config.yaml
num_attention_heads: 2
intermediate_size: 1024
norm: "rmsnorm"
norm_eps: 1e-05
rope_theta: 10000.0
qk_norm: false
init_std_qkv: 0.0312
init_std_up: 0.0312
lr_mult_up: 1.07
max_seq_len: 512
z_loss: 1e-05
max_steps: 9345
dataset: "wikipedia_en"
Each number is 500 + 25 x the weight over its row's rms, rounded and kept within 0 to 999. Layers, rows and columns count from 0. Numbers have three digits each. The size before them is the row's rms in percent of the matrix's.

# layer 2 MLP down (transposed), 1024x256, rms 0.0445, rows 1008-1023, columns 0-63
093:496542499472506504531512510497497516539506439535474483489514485497518535533514548494464506482505534532484521527471465461493504480460514458515502501481498453493513489524491489494478508495499525
117:520490495499512557465459507519537499474536471491499485543481503470493497489471503518469498522495527523501544541531466457492501529510477440482464514496470520530520532521499466523513515535465509
098:493486482533505535502493491472505474499533504489550509500508512488504513553481532480534521521488530496478499478511488430505478524539502527515497512506425499491534512481494499466509511481499504
110:509479511476466509490480554458488474455489489518498464494531512500474534462460505495504505423487487443471506531508497473528486504497537476464513500473520503496503554503519521525515504525478464
092:488530507439496503499491491499511512528551503537534517487502528484512519465459501536533484469545548476497498551514460489501543482507507513483493503492540498492452472511468512488520495513479521
104:514504524540494460480512539469529514475518548546505502530506531477503474493515501479492500530494518497510520513476492506518466482512517452481497502473512524475533500499498507482486492499529524
105:460500546494510469490482482506511471497517487470489498507469476485479471507541485548549513438507501516481500492520515506534449509462521530510495525511484536517486521469526532566519513555501477
091:514512478486449503515473504505485497505451513529487471536522524510539495495449480481489486520518491518486463461494528508541470467467493482530511475497519502526495485516476501472492516512489493
073:480495544531502475444503489500491511549522504502518517487509525497465515502525494558501505500519500511494523529438528465533501495553479514519516488505483509487502488491521507512482521510501499
101:502516437506477515481472486480512465534486508516481494504506481486499522542539525515534518466576527507536481514520479538534493524536501509474519508526511458495457478503521486515498478525495489
107:527508536541494456466507506554501536484532505496466494503546513474494528481475523471485536579507524489514487507487477491494518511489478514571517479523520498533513476504532439499470484509463490
102:575485482497437520494531539481509480485495488505518497550498510445494510496479477550531474491473523489517436524488501496493458475537507491479522485538468503520510496542489500500517513493484456
101:476483501493483532522530491533462492511526499474519475482526533489523518474508504500513473492451555501518499490521529486523505521494477492502494508464484513531532488525485512487514510530510494
094:529501488463506492500494504504439502539488504491472461462480529512492512498523474529527501489524512483504529479520551494506512535460497539508456494530486510482478532475542460493468511503504484
096:513484458521507500508464518515515534480479526518491514471545510514508473492516505516482477503496493505511482494436523479491504510546489487539525542470467511466525500488503467480474491519530450
085:511505482493504488487514501473485493518491480532490508504492488526444487491487474515515474539527474492480542491497515521472469479511511478569530490511476499542495492501519468497510456525499493
# layer 2 MLP up, 1024x256, rms 0.187, rows 1009-1023, columns 0-63
108:512482490544520549467459476541518503520494504518481517504498492519501507538514526497492495527421531521511512523442522503564503529506543540523501536476516533500453501500499502478506475461478474
101:511502520516493471507483493533482513505484506537484496502484494488485516547518509504495501546484499518526492511501504455463489523468473486485512495498469498527516506476467538477498527522517500
123:470482497495482457487520518521454537476481540501486556502515495510476474499512529510481485459495524509489526442469472517508507501478525501485436499475498512494501488514450481520478495487497499
101:487498541483472464475467480513489478484502519491495507473496506529500495461528485482478496500526508520541509485516495500488427487485486523531493447533515458511418486511515487455498460534498481
100:506468480490487536447469486480500499492478502523535496452505497477506499522535511512514526490516496491524480560516488502511512533467510512495503471530485477498472510498533478488474510493469552
107:518510552501481544478515484513520472495456525508524478473498475502518514475521515484483470507526504484491474537477488505449517501490530486491508540485512507439513495496482511520517478482489525
097:471465489532568511498541499508454466452478504500478491465483515513470473468499507506521487485502483525520506524522476517517541514467536473501448490548497530562497506462461486533496474542548515
074:474503493480529504513524487514462520465467501461505531511522476519519492458534520510517531466522494492504503532474505452475541515497463460481501502487531452485540489464456504466502541479468487
106:478460496520513467502478507499508470450514504476471497453476470501510480474521475511536452484524500483473514507470515548498520530468489516540510522499499469505509513493492453499512489466536487
106:519543520499528466482476467512514454496504475439537559547494502530488496510493512496493500495509535502447521528476503476473489518533488529534492453518459462500495484523496551523508518526527455
099:518482501533523512510488468481509448494530505505479490496519515484519513481497504582501481469506487527500485478480511517502493454490525481525498524527523470495503511501513501541533485494494517
099:585503524523488484463531510495507512490505527490503453520508497505515506469511482526481514487477508536484473499475486551507518526524476517497498528478482498452506543512533519492478539506503462
096:491492519453510520472485464484499469524492552535540532493511511479467474486463481521469483540515488502512479504477505501466539500500495535517517479509471494504452472477525492472517477479478470
096:504428459515518530505471520498476541490510505476515486493532501504495513495522491508545485494516519520505515548515522475554526466525509518495468531480537484494509523490515492505478478489490506
085:495441514545491493495481462510498474502533494501458492484472456538539526509510465464520528513494457476478487453535500494492527505528521500463477453501522484487520477494462499500491512510538519